Part of a small language model's weights: LayerNorm before each block, 8484 steps.
Each number is 128 + 32 x the weight over its row's rms, rounded and kept within 0 to 255. Layers, rows and columns count from 0. Numbers have three digits each. The size before them is the row's rms in percent of the matrix's.

# o: layer 7 attention output (transposed), 192x96, rms 0.0821, rows 20-56, columns 0-95
# v: layer 7 attention value, 192x96, rms 0.0665, rows 21-57, columns 0-95
# q: layer 7 attention query, 192x96, rms 0.0665, rows 32-63, columns 0-95
# k: layer 7 attention key, 192x96, rms 0.0664, rows 32-63, columns 0-95
o20 075:081086123052110101126103105131132094115161081073126152086140175106073074116125152108183144124149076156081185126138165100133135134152144127085118118143151153099128091146142134109179123146064157123148093148079213146113156114146137152075190080158172148141155144149143188109093148125093092127
v21 090:128092105131155121109168137065139132196128115178077127151111131140115092090095156168141087149146172134124121131123132089116155162146106126125088126090033159179098101106104128178194145209158105121152121125119172164092140118155110158154097128133160149158094123133130127078086198080147156195
o21 085:111125132086116154160119135175131136109150112074177125085142113176120161160159126077070179149100053092177128124142133131132132088133133136130149106145184074082127158145123137095088145083105134164072173100146118079159125167108155091134146100133078087079155081087145085187142096141099104058
v22 096:155136072161170126119154101106091133033059114072183112133139151123079152105117171171130135114130116202159079126161108117086162106095142112094152055157159172088144087159119144145081181137132136148134126086148094101132146128075163108135147087156115166147134085175104182140138153147115120125
o22 095:105129142118122124116077122149153107192188171157083126118130098134149096128127099109148146138138150078095167052131158191191097163188070165114093180127071128190098150118130147083150124153139121162144101151152185145153128108191091158119160151116118081124149154088184115123115138106161136182
v23 092:166132103132094148118126209110141114105150135141079139085125162098126108078111177132122102131163131142131104116113138115112175201152079061048121132155092092137058147144145172160091137136150086166095131126143161167126101147094131088106163113174176154167109178110177141184096113181137087106
o23 088:091133150120152114117119084137101179083102104164177105152119120178142161168173144095140162195089110108137155121130110113104097056099143178204164121088109154104172121088091103069150156147106150103154114133091104115120146120144119143168091150137082151057152088111137119052162152081098122170
v24 080:171110143154144103118114095043097106109128126111150160140140090163141130118099097122103084160123114120200102158096102094152110201176105171136047110127128095055113180123116103157112123122126143111076080149154097137158170144037156123174141123143152163131168155084130109145072149145134150161
o24 081:088114135072135146163167158151117137110157128117111081150123196117100053145147112082165163102123110144063126100204157125110131100093152076123187124141132143194117077124148162105094126150181070163169182105114114098107127093185068117062125155105107136116124106111111121120132128157116088091
v25 083:129144115175094148103130151118097106130178138084072143119149136083062077112135129194097166110114169096101109169119097127156065109100104108102126135108190110162150132136106142103049197131189100143131142132150148113133098137148141073120109113187159168093185110143168184091119187145116162123
o25 082:117103179084166082121118120115140129134100112141169165120088126136121175104153152069124120170151099147166139120167093112099184118147169134154117135113095144103055136121142058156173111098093139084123084134098089142124118130134148136146081130044085118129075142143073027155143085092085095134
v26 086:100106158178134122174121090162124159148150112095094080129167174133138137113117130111122087108117135142184124126109131125042177125145151112097118140132110056121088121128146086083181128103126111121154170115105134172111090104111149113077182194186076115127144169100192162124140176073141206139
o26 093:118172109092121160092162180081115138100136171174163137099072120107132157131134159127149119162128096099051111121146122133174100099124096139150114135151149177124144140122136173155100094108134137155119110210126167097195169136134105111158045120077154136113111073168069114112095079162129051119
v27 076:128114155098149102144091098136131122115132079182166118106099136100149121188133161151098175157131161138078114150108153168137097121137155162087115187103135144102120170107133153121113196144121111150119105092143178157168145226071160073175069117149147172168104129161182150191110162101108138084
o27 070:133153135189057138099165169135117114098087093126104156133111159194108121075132120139143079160136112101137141128137085105138167191146134083183151056154161144169153137188132115124149107105152169145130140191127120168095116061157117158090165149116128070130153154100057135108107127182156131174
v28 090:106181141124099124144183091118085147102126098155047141115160136050125124139206140074088129173124071085127153121100100119140162178173124129122179134098167113143162102142149176140126139147081089180133086183123117143129108116125172127090163098137081112180079086123102099132128073142106136163
o28 098:157091134159142108092047147135182130135123134107201114133106119148149107118067118131131135143116163132091081129162135179120102076081129141127069138114079157132063164140129086132097091100118172074126143041134153083131108132113132160141134186129138134087172152073122165116115202106165108088
v29 083:154104088162046177113122134131197121159103091092045094124111153163110145152146106090217154114117155097145087177169146143169131131144132139110196199150134120118192153133135088120129142088186128134109171076128130123187151144165142174123118138149139105126123098129121112125149090077133128110
o29 084:099125150073188104156119125154104168126135133137192190137090107137132149110096131178071092100154147160129157129077121107128172104136103153141136049124121130088062128095104087144126075180104126049156123185139123124087126112082084093110118109143151120148115185096071143140096196147129102128
v30 094:070102167171148146198167163154113149147107139116158107072155124133136072170128166103109145144119080088135118119196152171135157123161138086064098184113075142156193111098169178109104141161125138126114130111148147094072116086144115154097144096146093175066126120157059138123158168137145125102
o30 094:173149111149097117088147083119131116120180113117105139190122154095138144126148111163170063107112203172110109115051072119121145144106141163171155102157194096126058138124097099158114119096135139153137138155099167126172143129119154116183128148126127110177122111120247122110107068117108128137
v31 093:078120138067085125143142101146145144093143138117145140177112146145115105109158154116100068119116152121174080054114114070144191188104158148121114152109113181139174104079183180080121171117089142089117054127078118099186172123106136155170148123099134131159103158155175126128104133157177106129
o31 089:151103134173148129138136161144130124120114116163140124103124108117180148101112120133139190144111153117041193167140141152125085078121076086112136088109165097098103104164093115162116116140091112174114203074166170151042061165150162107109153138116121141072128082098106106107102164095084156145
q32 113:144104139173053192125163073123118128124064149153110095168070189113085154118127113076152165097175093095122139098152097208175115123100081084120110162150123125106173179162166157122103151171136087157131116161154113158121173079167113116153158143110155104136117169122120136153158120107140115183
k32 110:143164132189097198171143148113119190134112156175126068157112138133119141098109102091126166166176128095135085072118072138173102098122144097135088170113078167119158171100108104108144156048208102139137104109102105163166159110134122203130154127123091100111139121142094110135182165114117135145
q33 107:153095151127130098147171093120101114064083111154090156141104099106074091090126120091064116187124126132162129155165122086063159123096147181122137143179084068123169144126088125193144098103121115123115170075106152090152129103098182127098189186085137131114100196118113136119111143133133167093
k33 112:148153110229141126119152100135154110106113112123102172233147121131130160051152053119097142150132177132149118150152103099104115128079100172132117123118148087119125195158129144124121097086083124091101197138117162117070127160142147104092166137117114085161103101135118129098184138164157145082
q34 110:169108099126094131126102126144134098116113138163118095150148075109117089111104185169204094131112121137156089125085097191085122120145149115133114161131109139117179144052130094111177121179100097138099161151189131138084126139124126112136092149152206160119123160106163123192135118232088174109
k34 110:185136125117067166080136121123117082150113132096123066133129071157093159164092137135180139127097116117182120119077125127113213116127176139123140156122108143138171145093113163125190103062144168090089159104137163143144151099165166078110089115075178125123108148138126189151137115138063176093
q35 116:121110086110112130142134148106105141074198159136191116119167169158147135131107157117113087150126166117126134129173092105092117097144137112076132218134087150155082116081136126086121052132174117099112131154145052082120068138142144080106150167082146170120160116078111135117103198124078130116
k35 105:136078100059153171125135135134098086127166153098225171090109110158149190128119157142060147187120127092147089131158112114128156126159173087104108150170159129072090154135121124150109092142127163119134157150122121128116122084154154077099158163055124156094132172059063122129104128159114118128
q36 113:144124185126145105106122139123172187112108119113141067109138180135122048111147088124169163149172103182123133171035145066133132163146085128109170242162143074117147117089120152147144133147099102189134142140125118148101113115116173097119115126112168113139152146159114156119115099078120094145
k36 115:091114093111152070124180094124144160092148104089151113174142097150083057116195148115196151142190089083119134132061122076168135131112118111155103202165164087124142112105161087117105104085114176202136116162124099140077153121146140096112137181092101136146132108168113133146127124127169136137
q37 117:117143107124117157164086174066105106097147192100134204137081094127142122151129135114141178158094096155145083155067133142126067109046167204168128153111148148112154102129150178103111090125121086056153120103091124205124120082101131135118158137134135132140134107141143100147174158098141084104
k37 120:126157052058136088158115115077156166118134156106129175156121116118174151151176149118123128167154143135149106128151170157106100098052191168165098156107119078095147149115170158173117125136090087125159099115094084175131094065128104180119108109182150148124113130178121171135135169102120062117
q38 112:115120109121100124089104135127106118150076106093095128121125154101081207102134106105147127176145102138116104108158155108127087093150161128148104127164124175099141130179154123181229111098137093163129107159139139129073014076116155114090130107135108108132157154080096103103099113159186142067
k38 107:152089142136115126155118077166153034119121106054178095151118133067111182062104132126192098156136113156054183068106146128127102073099150171117137145164134182136128180158121112210127106125117149111129138116150138164098116132132135142141121140175082161077113137146137125111138145135177122107
q39 112:162142120158107059125184130081074143093118145125143175128140157164089164134080079145169100171127126118124098118106142102157117131082111113101110072150091125116188127124096101077119166147127137130149205137167128146157128124218088105095054066163163114152124096081142127081134163121126093112
k39 109:126181131141087124152156139072100144116132150153158173102124169145151082060110119163186104132140176130079080143151147087129195097133155051060105078173072156152159123135122125175157101131114157127143086182150129130102119110181165112114125074148180150163149136130133119105109163100121109068
q40 115:136147113136076130072132135104123073137109130136134156139134146106129108088100141056141129118141162154155101123175149126190112135147155145171185076169115159175109092094099100143171169123101116145099197098077084162110159129131144094216143138144115164088150079105091123130110100118194151207
k40 113:158167129144086126112158126102033104118086108078095122103205164106161152091127106075138113113122164106099121164102148150140100134115181107159147165130166121114125114079091172166102167142131150078144172146137063147108172164083125079165156070132126129044124115109157099140129117166117163159
q41 112:146157144093187150145145123118158181153159168143097123115137127117136104076144159117145087161138083076058068110127216116124100089191144148131131114131108151040095087138159140097144114097132157117162142110108081118091190100143122138145197171164175138146092135091158179125140138139084140125
k41 114:132121124105155114160091144113115132160163121097091114147152113110128115103133147151163111112132087091107111102151191105141147122184097155197190142046049122080056162177135144083124139140125154115083120141106125109082162100092207108114180123139203145118130159126108124137133156117064149169
q42 106:121182163108172172153125153149126133105128136095134111107092088178133132133100126083119104098145096085152121098189146150159142102133147134142092109098121122188154129120119094199118172128024131122177130104193103118110133172165192098036178166112138119136130098130186087140145128094125155137
k42 113:157135094111122142124115111116177160149159118150077116129083096124173144171110103086102151142117088138113123133212156158193072113123173133072119164112145112194134151163106145131154152128060166160128090142165148118125169162181169117067150166141085173103133114084190078139157142076108145141
q43 112:116092198213141122112115138142100149119157126115143180075134119170081059126184102140133104113159145141118172074158130119083109139128191123101102124091118132126138113150186103129139139081174090102132091151105136197142144160159126130096126168088172146076108162106169096141100131161139127217
k43 109:207082172172133055084132136099123121080100121140096148123082056154121088126138140142118146067086138142141137101153083145081129132179119157167089131094104106135064122076127135179132098128130173100126089098072099169116141148195115155094129151122145128139126177118108110147113150100174131200
q44 114:125135124209108108186166166129145148125063078153131130143079133148138107111111177096123139129120096086102121166181148135130097137128125132102149117078186090119118156146140123073190115163131191117152170080101156129156047176122142119173085129126186201102091171152121131085133128103104125157
k44 109:131099157126116103176131169157131102113043127220130094147105089082151124098115201117130176074133167146107087141161142100166114109088115092158118143139163142133109096130184144123151124130156133157126177105161153137087079161111098079111109121104152183128123118169119140035130112097067102158
q45 107:145136150137154191162125119085098096115132099122152101234087145145149089126156116198149136164174122146165148139171160162043111142119154118158121098196086125141131196108115085110173126120115119123161135139103117091118145138079095075127113131154079083147166135125143092098135078076131110164
k45 107:175152148160135150107118118164115073090117152110106143175107093139146131127151192100139140180158148108131110157141168120102120127094138155149118158156076203117065129094095067107163129156066115153147104138137126133215154148094155090148100109149061053144123145118182106079096101106093077126
q46 115:125121111125158120124185129104157103138179103104094063121120158083105134176147135092115174209144134100129067113148127163081109121113109163111119141115135135193141136086107106139071111162138184066181145202052163161108138202129158167128081159153140146130165143110101132093133139133130113100
k46 110:123137141118129143141159154118160141105182090106063108110157162069132109105116158160105188151163078121127075168194163157099093077126103133099116131100120142160125127094169117135114171157117164064113116123067124179149125142180148099164069115097164077140162100141091096114080095194169098111
q47 113:135128123130164149139127144066168090051128092153159109074116167086133171092134165097157068128169132088098126112123106140126102085106178127219132123108133100162151127092137148145100105073112117155109144099155171112126108092150177174145105092159137153190146131143132120139143049117085129210
k47 111:138140099143119131116103085093160175059143110084132107157118122074150155168089144134108093121105129115132148099121137070146137106129118069167127160102125115215143155166146073172100051109161094161141139154079165127174151123113215148148131111110145129150164129101133162123129038106090114172
q48 111:169150120128142187156170174156123130152115124113119120114097090137046101159088102150192131131168122089084032107151138076125107128115086173184103144148185123161086164180124144154148110131130135123097160174142104073113128106140100145147134073144105104066143109134094179151075145133145134176
k48 110:114118078106144125186082133162063075146098089117081124118136109107084097099079160129156121144151126140071125078151174161178122153144127104114162166140130134177105127171088146089150116065105133140130107156135103109143135120134064153096183086128133051164121147116059175128107113164148090192
q49 104:089087154070114176125116147210144095140121144124060142116166123122136175028113173098115090148139117086173123133098084126087089170131132071137149092128140148140102119122113129119075097059162121095100102141122099144115140115141173079129072159129113122102164158133110115146105168057104100087
k49 105:075140174124170128127096121152145135189126122064112176142173132092119203071117144082106106120148109109156112131132081111127100120110142109112129123116141146128070152083102201092124157108174081150101120162103126142136151185174159127139099189121153122115213123159168155214095150093110122130
q50 110:052185115159150079080132145108123070049105127158172170150131117148139168135156111141135144147077107105155085147167151061101103161186067128130130142113053124083135175180100121190101146144156110154141158100142135172111142121160119102151116159130107076115159155101148122159167093152105108125
k50 109:154172173084101076094188164112128109139081147157154142100114109125143155118186151101114065156084119127087103087170146097102097126164084181107144132145113087072112196176122121164125140101134090148100159149116116111134208172131119131128098117121138102174114110167158078138137052141148152070
q51 105:114165162090072126187109186123115124125162130195146187170117078125101100117143102142112102136135083151132130166111142117172115081135182099100128101097178183148121152117113132156127102175142176094112107164124061093171195105160102140116073128080148198078107138139103152126130062132107121138
k51 105:087139164058133158121117173148074156151109138171109156165097102146138129062143132077122117098160084166135137155055106103144158141134184094157103122155165153170163161160099138161117110138110151113163104145095074112182145182160108156088034129141184144123087162122145111109123118157103171158
q52 118:061138133111105126132072142114082153139113140143112121123089150159184165143105125129175177131129145138144144104128142101085098101194114138111131187134112113148086106110104137112095203080153156117162143198098121114156126074091185113097127119112140158098044189157197162117126139176175155163
k52 108:080117120129176118079131125075085122144134143129103112078121133142158183092087170154161160144090158120171097111101099099130117103108082204107137141082159158118129162203110091105101183138094130146174132165115065123098143115120136108177094152110116164182061171086142133119160093129194145151
q53 109:079099112111169127097092095105044155094156100115152156191153183141091072083097113120112155062118091067168177109099159140115089136113147151133143130157130121150105112145123157115202084144172167134196102088135131106141129123158139145155116070079155140107173101103133144107196112143108117124
k53 115:142106138095171126135193100182037185063131121174197161201104158140132107103069177086151174112079073084106191163156132134098108110115141150110174151119168122130102118134101160126164162108116140104120103175084158122136152096127118179148113112123112105163136126082125159116125151130120137126
q54 109:152134149117096130094132109132142147131107120131063140139170175151186122150132168113147158144118108096084104092119158127068085159155176101095172157176168151132168179094147130080112119121123158094038094105180188095161093166154134093122168118090087094145075088133102152177151151147117072142
k54 102:105055192151054122081115182088099114137158186105103113167160134200155128134111152108160126130104127082102118093165158123087079094138137114149149109127176105122186136141146169128117094146138104171128119121150157107168141149151146131128153158153081098133086155170076138113101138143082027109
q55 115:101106103128146107070183139125107146157153130139103130091066123091082162148125144168181138136076085172142197137166058177161094147176158143216116087153133108095072164136105116162112068152061105139101196121160137164154124131139147124125158135119139116136131139134165169079119113109121120113
k55 109:086157128086115181189146120112187159122136128124048133118136187104057116132136128122154159162087155147130187086142086149135158071117127117146098114143149124064123175065134173125109098161091152168084210108089114074132129136148135110125169137119139144167098109088163155075095122144118124148
q56 115:148179094186072100102126143185096162146146161131156172125127156117146134074126090125183095167126101118124151141177148138130145087109166121129111144156089146139062091070176124135077169106108078145140085103124218120106200117095152135118075155068139106107126113108076134091156134103113138103
k56 109:094171114136117113051097157166139243113120159151134139093092105137143112138157131063142150175120135131098196146106139134113178087124143152144107090091120124160103175129118092132077082124072157091186176110140123132127136124079134091181100126115145084082151116144058147166099136105128122133
q57 117:117127127098145073122115123110107138157067157141162165140156114094107165158125128199111168147145101143069085084169058112143118109124192156123141102125160113123170160095079101203150130080077138159195098140126121100137151092119157137203120118133177078111134110140148088154094178143106080149
k57 104:150116090142109060114158120106133129121147110101086143140132124101136117068122120157079166113114091140139136090172090096139183157103209130080145065123168132119173146139126116139116128066127118179107125147155105126149105063045149108212160134181114053145113164160148134115101152141129083151
q58 115:138172118125136153086110123176111065137111116199114157122171116109154065158085123186154087147123107188136085061170127132110058124044078114163052169109165148118153147170087131114078134121127172173179132129119138149143116138147179124144141138133132120135132094101106157113114109103145181113
k58 111:091119122107083114087124119131174040138119104189064150106115100128144083134120087148138088108124138162147088063167129167120075149076121091117166180143146120105104148093124164134145121104081163152169131185089154160219118121112122135143119094100130095097118126061124155179156138110105170098
q59 104:153106082115156155115140121118093117146146182146133126089100103117161159137180193183160085129166182142169131121118119055151110137109122135073180087126128114111149116091098148142140185188113127121089101096079153095104133167163140096088158087057150080090091164113097118115138146110145078196
k59 108:174111106144121176189132106141105140109090121191124147120189119141133149207154168159110076148116126117193126145138124106100127068086135100112167101159188077149103123163092138127145130133135168157086112116107085126058131210107139086138136089140107100128117187150076096136142164093149088164
q60 107:165159138165149150152104138108115148125139117132199138097140108083159084078157139106126159141065182175170114046121133129152121126150174136105184137130137119142099125132117147161136103125162178142094100142163120156149121108178104172138094183185163040100137137061174174109117119106194109115
k60 108:141130147123097093116151168121111116074162113066161177085151121111141058063108110120098115148142152148163125060068114184126084075187154094130180167100156132128093123170166128139125138171114146126058111133133161114159136119089109109097110162189112067170124136110147153110166109119099190120
q61 109:129122100146146146074122087130136179129125081116146120136154090139108147158140129122145066133141202118026094164119124132109103118106125093159193126089169155137115149131139152124149130125166129116159163111153181133210169069151117035098119146112093166134135164114131062144099123087175143088
k61 101:107134108173150103118088051113132116157157167178123124158135152112119089132146149109071061137144191105118124105096118160175107144176149171142142069117179088122150119130078174164157114143163138088124135176171149167108125090183135052136134090134132141148134149130113064095054090083123152135
q62 115:154133159169141147105086161117111119145136133110141141141128153122149122149112136107149142087131087084067143091096091061123131130159180116137141139133175104166121167106151098132085143179125139187158193114086078107130109151091056173093161092061170085168137143140137096158118093125161201054
k62 116:135096157144111121172102081088096099151171177121156125146156115099135112168172166065138179060132093078104124086138175121186159099174130108121129143117184145175141151103103107107086104152095129138124194092110125091179071123129174150132091137109144100139128121119165119153168195093177156077
q63 106:153123158126102166131151103089137147182156116134132143141121160124117063097071154106097129153146143160145124156136122108113138168096121122161124141109118152124125078193154087110103101103109177163126182140128154079062134126098180171105084119092053075114099143136206090163060154176105096187
k63 105:151113161115081150109116098097140146161141182118116131136178125135082110119060125173100075134120177126096065212127119104106126189078147135126078118147135089156073122145107086113097148117136186121120155099128149133099137082128104183133084139118067104123150202101182163169094143142135165172
v32 100:098070139157163134133167171116085105090140163154170144094147060062096104152074081109119107141152067193096093135162110165096180120124143121137151120143175102090132152141108127057111139139170125159167121126156193167122139142088139115084128127121111191072152169129096105119105119140120183087
o32 107:118198200171153095127081178061150119157112152108171132123110109116102178078121103154101106150130132159153141093095103121127103112143181138114118138100073131105130134091144076073103162117175039091172096158115119168138146137085104179133102100104081143075179151137173102162155136137144108135
v33 100:160201086161145115122138111097123104183148125163102167133092080172072128127131165195086187101150088157113143055132137146134091113126121151147089175156177127123144095122043091152111096117103121138136147144167156144100146153050115164099088097140114134097123149159140097123123101201086128133
o33 109:152178106103128091100134133119086212166194122090163122134149147150135059158135186079105134116176117071115141154074107130118121061206144179087103146055097104136191138137106134153116086106154110103142165141078113137143163141106096137154125171111145117096134169140092170157126133116154142138
v34 092:106133146085153157114153188107078125174128082155103109140151104144122121131123156130147122155170161120140136168158148122130121107118113137118151119078141154078143152071144046125145093102118065150048064188203109146101061101090164145122115144134098133124137050155126145113091087108145188147
o34 095:154134108105119139120086117137070121149082107196114157100222088186115098133159120099139154117132158137117122107137145165150153095148148120110143139154107176126147066070132072087146120093159063152084108159155141176145125181095137105083135134121175131142158119124163088145152157116090198205
v35 098:086130153170149136099144126159119131151113112169099137073159139101127145101193166164141153138121112065070126111079166201111117151168199143114069139112087100136158141145129142128172135221112084154073104211103130094120079105143149130098122117113100147126152140159152181138145144156074121119
o35 097:131076113117133103103141083088113136088096115192140150138090138162121086103146125154156180088118105152167141160076161124068138084082107122145033096154115107114147126136100098145102178164088053182099144135125118132114126107095138100170124159155059069123089143114100132088139118084129189120
v36 117:161139122080117062084113106151084115080210166131113123154195151137199135166136133116164162152168127155135113099087142113155125071101084068098086078109105125144095162198135142144176117126183097104107144087051136168156112159152123131131133160147120132092118102127151129095124124147079122159
o36 112:142137158165184098095190124216104134179119077155106130109086137188134119138060089175109062111121185132169181115066115131191132185120080096098168114160192101097103126145111095145148117105112153168125163080098116146100126140126103129128125113111111125107112136090114133141101158166160142124
v37 107:121141129149121162136148151141105180074165145154177092099111157080069108107123154139113136099113128142113087109065114127098103141149093176111147093135232125139136128176120146135126109121080117102119134142127105097175123140176105063168114134135085109042135118205139199139142175072133141157
o37 101:199120152159149170146084196169092090135167142105132076130069124150109096111087165133106105117065112166136053089165173166042124125148086110130099066137129129093150144150158144122127132100125103152104174114110158116127121126162131122112119157172105176115139123143198125136181142098107119069
v38 109:133120181092127080120152110130128150186093121064154127146137087161092163160129099164101149120072151081122132147094085088189088028102159188186091086154126203152123082136112131083129084147145149099104144144098133134157153107131129083108149130094144126104136105168145124166140063129108135132
o38 107:125117132143161125172173115095107158136078126139113145139101132220126151108097140207110146217109163097084082142163075081135109037110112165128146128154118169099092160133065129125139170147142106158146165140144128126141112171126074112108119158160122154142141157153117168107197152151143077144
v39 115:108119073100149140143186113222085120137144149142171088114149094129125134153114052087105141108130147058159058128096153119192148141104116163109144152144088126142125113138152167134098074141093121147130118086156174121126152130141127144149056119133103156178143197096155133122058170130139111185
o39 105:105099086144180086124165124161088124104141174095145172127149103111171189058120117092112138161072126154156089097158120123135124110144112140146178127083131152072129149092111107192131123156098092136140064129117101160140134130100195134192086219131123129163082122139190135159155137134180123120
v40 104:150125096174140108092090076076101139124094162099110136100100105157101101151151132121133167095111147127129137135134130091176114152094151160130157087214112179146097169136192129121084138141193076071082092156105102124157133217061160107100165121106178170135167106130170132147111135142141162123
o40 102:165159045132164100119089088093195202192074121127157101125117172167130107146127106162059128065139167155099095118111092103130132099051129124099111107167146181121122114156150147150095121139109148071158070103121168137164115138118187102107132132102146137160116098126090163157102117153158129126
v41 104:121162139076159142124100108122117050079119104121127122185118109139167172126071084106154099159121115175090123106182051157170147116120152172176122116133103122114151081107175112155151074160110157157095100126107066076100118123129146115186120143091102086155177174147121064129151184140152130143
o41 108:094130131126148095152099095168146129107147119129172118114160088103087157144078118016146120110173193130122143133077125098134165097111147148154142059089147153150133109105130096094126073110071154106095124192122181077173109141157136063108063128132134086127169112136112147069106165128147144125
v42 105:081150157115124160109130146127126198128094122074086076136114089104162110165149160172140155102119180159140155105145137127090099153118172121140080132133110145092113058171120089117112128121174107179097165163180114129105145093117086079096108136048126133116149168073117153117102198179167151073
o42 097:126144139134107135120099110125146134118111075080068084208145099136188136113158139113088172169218138115086155075157159100109114123054177181109145111112099083144142100146104132111124171072119031148132156120168138127134132118152131128121156173092133104133126120145102156156143124192111140079
v43 102:131161069145034134134133146195146071149203117149145135170138100135158091122100140112134200115096085139094162176112085198135080091158123120134139143115128107069198158107128089127149162083125128139127145136151108151093097140101118137064099125116131089198144146125108132095105109123150080120
o43 098:146110090134106158083099158143126113156200094184147172080099110106218163097129134060102131118162152145129103148163109160173143116152175106104162162130084080120100114194092126106093172099148104161146130138184142093175125104147108134171126118124170081103147153079176144125089142079125142167
v44 101:184177132145124121104130121179085084081112154113122157096123080064087135157116066179137116128173151048172145175176098116155106120167105093093157171122073128104135158135128127197127153155152134155165120091153102064138073104099133080126139129149152171135146147158138183138121155157159089134
o44 099:183080170101078164099074134176116127102113206081161150147081087128186136096151127141121172096175140104150168167127145112150136098057075113118141128117139142118063140120134084128103117131110159120155142139099137112206120123099151174137100164181183117108076116161172124189102116143136126134
v45 101:105147098169159118128140152113163100168150093112119142125156135133135114130151178138150110090110103178157139186165125194113093109106112111061112174095086100160152121140128140210110098129208122077126143122127113069173121133107173124149091138071072107101110151053125099140088180092074148108
o45 099:122148097180126094116091139119066086131075119096141129144117079102113100153135105115210130140146125160067113158148180136078147133065110112155146148106136091082092123187124127154178152097131142121136125100179102134121141142055149115151104144097158071093119129137040077129092188114158154092
v46 105:161151178071104155127127083063137183173103140140135142141163167140136135179142126111110210130156080139124119168102120163102049188135119102132118091194114093137145160118114163114125136135168139142115159140123164129115186135089092085089097108153112174102132207131108166094113103103185167148
o46 103:126171151074123096141130124071124174104089140111142105028121137095156154122071077154123138053125114140114107101148172112172099141136096125110119109108095101155190147176088137167163139076180085176114141129156138176103133124156148193140129092165175117194166117115114178161151124128120139124
v47 102:104150070140106136099186093142137159175125130064158173119150135110119152131134111088124098088106164131136137093190190081134131115144112123103099134115123148135210114092177096078178156157139171165119133164110084125110117098144106182114139140076101061095105142100130143057110125053159150171
o47 104:117164118058153127098095125146113056116084072163115130139081098144153125159090102114085109145076068083143173144191151098044069134105211133137145176136079137168162125163132091100140120141119160157093123092108094169136133124120115094131109158123101151157100153101131171094087143110101128120
v48 097:140126117114153171117145051104105123075183129119096102081125132142111151085145111166140129117128121104139131169125164149135155064185089117076043141128125120124107078129114184112131035108183120130194129136136085138160111223152130152125096136150164111182132158139148154128135096128095136088
o48 098:130172106091146103136100100154122153141173173134110140157109112130102165080105169169129073165135116131100173148134152168135102129112088188124143086139156087102056160183116160124049091099055142179171146135087098185086154140108110109175129112131118089168145153193142064104119129116131129127
v49 101:086140114134151111094095188192166116143170124133166100145110116088095131139196153109153114109126171134153075120132127114144124090163162071152114110137136167159165140125112155087068181076122119138157119094058145120087106121079142108101213076139065109169174119160156114155107088121140166095
o49 103:099126125085161143115147180185124137093098113118139167102156102065078110120117099154173192142128118171168088152163058164130151074104193139078089154169085133133140076103111144082078198112160144122160190085073074116143126142104088142112108124110126146145103113134123161124149104156130098118
v50 095:088149141152096097174077136153172086057072108063100133150130115200090126163164104130092123110116125100056087158130163171132145059091120194125124104146175161123158159103142072152166154121120103140147147092154108084135102133116122152145139133159148124126135145114104100157136079120114196191
o50 097:129133121101055069137098177062140118004150196147147154123128132174150128157137123168074104167105181123125088114119099123112159073114130121105112146096150152066130115112137159103116121152131157166136087138111122094176116176111120088118119136133118080132117146038110116106136118146104177120
v51 100:172106099097112104136051160088171168112145113165156209096207125118144161125110088155131165110138167101084117110118148169125117186148123145107130158143046197145134124113097167129124096099104111166133116084135085153131099175102111145164110140067153119154120075136116152059123109100134131087
o51 110:127106097108117172152087090120145127142145098158158071148093115128074148088090080166144161117138126135081161127125108135131139116144108080154129192157114165179155132104127089128182084044095161154139142074116129092083165158141161173156148171051127106161046170114121112120172130165154121125
v52 105:148126100122160088144075083102159127173123150151113164172143160138156121128128141128126066134074073120173106129173107134103138150127142134112098203155094171084134143089161147127105099154161170189107131105155086168079121121127067084101110145172110124124153096034069120158141078124089130173
o52 107:105138127134132112135087116083106111164071105140161135139114165130125144145070137156138127135205084120094145163174117100179184183165120094141146127100139164142144064184111129155179094127128147151181096096147054128116074067130098098121137142105169092154183181148102140116097102166088174161
v53 096:157129101156122159087112150070131119137084156071120115164134131115124064110104145112071115165107131192103159190127152090150132133212084118086106167146151120112149104173106135160130132194117069148140081140098159192112201135106122160151144067095144156097126114158127140174103169088112111149
o53 091:145153167195122108126081139078194113107147109138070146127090103154124101144113169159137112115107112138111204158155149121123156121171136075086074093099118132092093122108105180143139130107137103078069168146112146137153135105119156102118131104069180200198099159115109185127086147091104077139
v54 097:184051104097120142144208127082146139112113152106118078131134158147074123124140096146105096117161136208101144143108136063148122102130131151154120095076170146178108187116117113118125152136095072097144158163174126123106075145123073120151111202080133110173137157140139137163132159073085107094
o54 093:117108195091148155148170133136135111096115143135130075152116143141062099125247138125119121068102168145130073092111129127136081094143106119182110131121133134106068122144136124123144104100121149123144070160072139162146157154111066121180142119092155165163121123097154123083078173114045133142
v55 100:198131161099123145167126085167154187163090109161103129130089156127104122070100090165193125096114140094115180094121192090142152126085117123147119158125129124070143139173110125171137082162099107149116118119111110178210123194048123109106097128132114121177153177119114067142109139122129159130
o55 106:138090060085146205076108089084092153116157088045135150129131170153137135130134133188155122101113109091155134145128124078126148135131126128148148132038096135118178135127150120109127135136094099054127120094087150133159067188157106149142118146059121103151170081107136159142144151085147150088
v56 108:088124143167125135095092081138095143163094107133119087094133089128107143143165081130123184152164097150152092162144106155127133131114220139072139146109156130114087144176146131141132147136132172162150189110105173192154137103101090161131187112194072090193126098153125111065103122101075163121
o56 106:086101160162139095113103101150065202104116142187149128118148168116197151090164115135121118180160097124153115100164087118110105111171165090087169133074145140123146131150187083068076141184132130099125181135085125140131154125116153134151114120124142147169143112051041139095160136119123118100
v57 096:160101131106185118151154145110219131161153104126188097110126118146128103191113130091154096131144121139114071140092096133190159084107175056114105096058105117128132119190088148139136084093146156108130152131116095116106139146136071090170162094102137110135103170138213188122120122135165117123